{"n_head": 2, "vocab_size": 1074, "positions": "rope", "rope_fraction": 0.25, "init": "normal", "init_std_up": 0.0806, "beta1": 0.9, "grad_clip": 1.0, "warmup_steps": 208, "schedule": "wsd", "dataset": "wikipedia_en"}
Each number is 128 + 24 x the weight over its row's rms, rounded and kept within 0 to 255. Layers, rows and columns count from 0. The size above them is the row's rms in percent of the matrix's.

# layer 3 MLP down (transposed), 128x64, rms 0.0608, rows 0-10, columns 0-63
size [ 95  90 101 101  97 103 105 101  94 103 105]
[[144 175 123 141  88 128 118  87  88 116 137 108 159 127 113 136 117 166 130 137 143 161 122 132 111 146 135 123 108  97 126 117 141 128 122 156 103 115 135 121 158 157 154 136 140 114 149 181 127 112 115 134 113 144  79 124 125 137  81  57 130 132 126 188]
 [121 117 136 131 124 149  99 180 120 146  98 138 104 144 117 125 119 112 149 129 143 104 104 136 150 109 135 126 202 125 139 129  89 126  68 137 156  91 148 110 121 152 146 152  86 131 165  89 109 134 154 102 125 118 126 103  97 182 114 132 138 147 138 141]
 [140 162 122 122 162 167  95 134 118 116 104 105 130 108 147 111 121 139  95 124 119 124 126 106 118 101 139 183 195 149 100 141 142 107 120 170 108 152 127 144 109 158 133 134  91 154 133 165  85 111  93 149 143 142 158 141  92 106 138 108  98 138 125 106]
 [132 114 140 161 155 132 162 168 140 148 118 129 132 151 150 133 100 159  93 155  90 122 113 113 113 113  91 131 121 135 135  97 128 148 167  84 138 143 142 119  76  90 141 141 150 127  75 123 104 171 124 102 141 130 123  87 104 138 120 177 119 129 154 110]
 [116 126 104 135 135  82 134 142 107 103 129 108 119 121 139 159 125 143 161 138 149 163 143 169  76 120 130 140 137 125 110 127 121 149  74 116 147 128 153 119 167 156 141 150 116 126 126 139  74 161 131 103 172 144 110 127 120 107 128 147  85  64 115 154]
 [ 71 150 156 133 103  86  91 114 115 164  86 112 136 156 191 171 125 150  84 122 123 135 152 153 153 101 113 131 142 158 108  94 105 108 126 112 141 134 161 124 128 104  99 146 133 127 130 160 135 120 128 125 126 161 138 135  86 129 109 109 138 148 133 153]
 [133 132 144 131 105 133 158 172 129 155 146 149 113 153 131 123 116 157 117 125 102 106 143 124 106 136 122 109 113 146 100 101 158 137 141 101 127 144 158 118 123 174 105  85 152 217  97 135 142 105 105  99 158  69 122 124 136 116 127 137 121  99 122 112]
 [129  87 154 124 112 126 136 153 114 118 135 124  99  91 116 140 138 130  91 139 149 129 135 154  94 142  98 147 163 152  96 165 128 118 140 162 140  99 168 126 163  98 148 116 157 101 124 134 127 106 116 148 167  95 158  96 116  70 116 172 141 121  91 127]
 [112 159 150 152  93 110 122 156  70  99 102 146 115 114 138  93 132 168 116  97 148 139  98 172 150 121  77 107  94 128 102 128 120 149 136 137 129 143 146 157 159 182 119 146  96 117 122 113 152 163 128 120 126 140 151 151 121 109 138 127 126  82 137 151]
 [136 104 117 107 140 120 135 161 141 145 111 137 154 169 115 115 150  92 109 157 102  64  93 137 144 125 162 125 181 150 130 147 156 148 142 102  93  97 124 155 139 124 116 113 127 148 118 119 130 123 112 107 153 109 107  88  95 116 100 183 133 119 160 153]
 [128 115 123 155 133 150 135 158 127 154  60 121 131 119 125 112 133 134  88 129 159 121  83 119 139 173 119 136 150  84 115 155  72 152 135 122 142 145 157 119 167 142 133  87 119 134 134  99 118 141 130 103 139 140 146 124 115  95  83 125 190 133 130 121]]
# layer 3 MLP up, 128x64, rms 0.115, rows 1-10, columns 0-63
size [ 86 109 101  90  98 109 115  92  97  99]
[[130 108 102 141 136 187 141 112 152 105 168  90 139 156 125 124 100 169 126 113  98 157 156  98 120 147 180 126 155 108 146 112 131 145 108 128 143 139 118 134 126 174 125 131 140  81 101 144 122  82 148 131 103 102 142 181 141 142 108 137 150 143 142 110]
 [120 115 111 177  98 173 111 144 148 117  87 113 118 133 145 124 143 113 117 123 144  97 142 105 153  98 109 145 100 171 144 143 141 127 147 153 147 108 116 124 138 110 129 150  60 116 130 129 154 159 112 148 142 153 135 164  65 113 105 109 133 117 124  80]
 [135 126 136 140 107 108 148 145 138 102 152 175 144 141 126 102 135 161 133 111 141 126  78 120 112 112 157 145 119 171 126 169 136 101  77 166 143 104  72 111 137 163 104 115 131 134 115 138 114 129 118 140 139 151  76 138 155 132 125 125 124 152  65 143]
 [175 119 158 107 152 146 146 121  98 104 157 131 123 176 123 128 109 141 162 103 157 130 110 112 146 104 131 151 140 147 128 121 126 104 166 186 165 170 165 118  94  88 125 143 141  98 124 133 168 117 133 152 100 128 157 100 152 136 121 141 137 161 142 145]
 [144 127  89 116 127 155 122 138 182 105 122 109 127 121 101 140 119 148 149 148 179 124 105 127  88 135  93 101 120 102 173 131  93 164 127 146 192  93 115  91 123 139 126 129 117 162 139 100 148 122 112 132 137 141 143 121 119  82 160 134 145 153 129  95]
 [ 90 119 129 110 129 137 113 123 147 106 143 111 140 101 123 132 125 149 146 156 161 105 164 161 152 133  96 132  88 127 153 117 110 122 162 122 109 103 119 152  98  85 130 148 143  91 138 131 149  94  71 162  94 180 155 134  78 127 141 134 130 100 106 142]
 [106 129 101  99 145 166  85 127 110 108 134 125 153 126 122 111 167 156 155 155 174 161  89 112 103 102 128 121 146 143 128 138 139 132 144 175 101 124 129 147 141 133 111  96 126 135 119  85 101 137 110 123 105 112  75  87 140 101  91 103 158 150 143 101]
 [160 118 105 139 111 118 139 134 134 110 122 141 118 128 154 137 129 132 130 139 134 186 134 127 115  94 157 201 138 102 110 138 150 119 156  75 140 113 113  76 133 131 124 145 163 145  96 161 109 116  97 156 133 134 169 100 164 126 137 105 151 166 104 110]
 [160 154 110 148 123 129 117 129 135  87 116 127 114 100 151 111 172  98 170 136 151 158 138 126 139 139 149 107 132 151 134 128 121  80 135 120 171  90 152 158 115 123 133 125  92 126  93 143 100 147  87  85 128 118 140 145 166 113 186 149 108 131 139  93]
 [ 98 150  97 131  91 111 153 117 117  92 142 115 100 139 127  74 147 132 164 157 110 148  68 154  86 110 161 126 156  99 137 124 168 109 149 136 101 107 106 139  98 116 111 164 146  94 138 158  97 101 132 156 117 109 138 101 111 132 123 112 140 121 133 138]]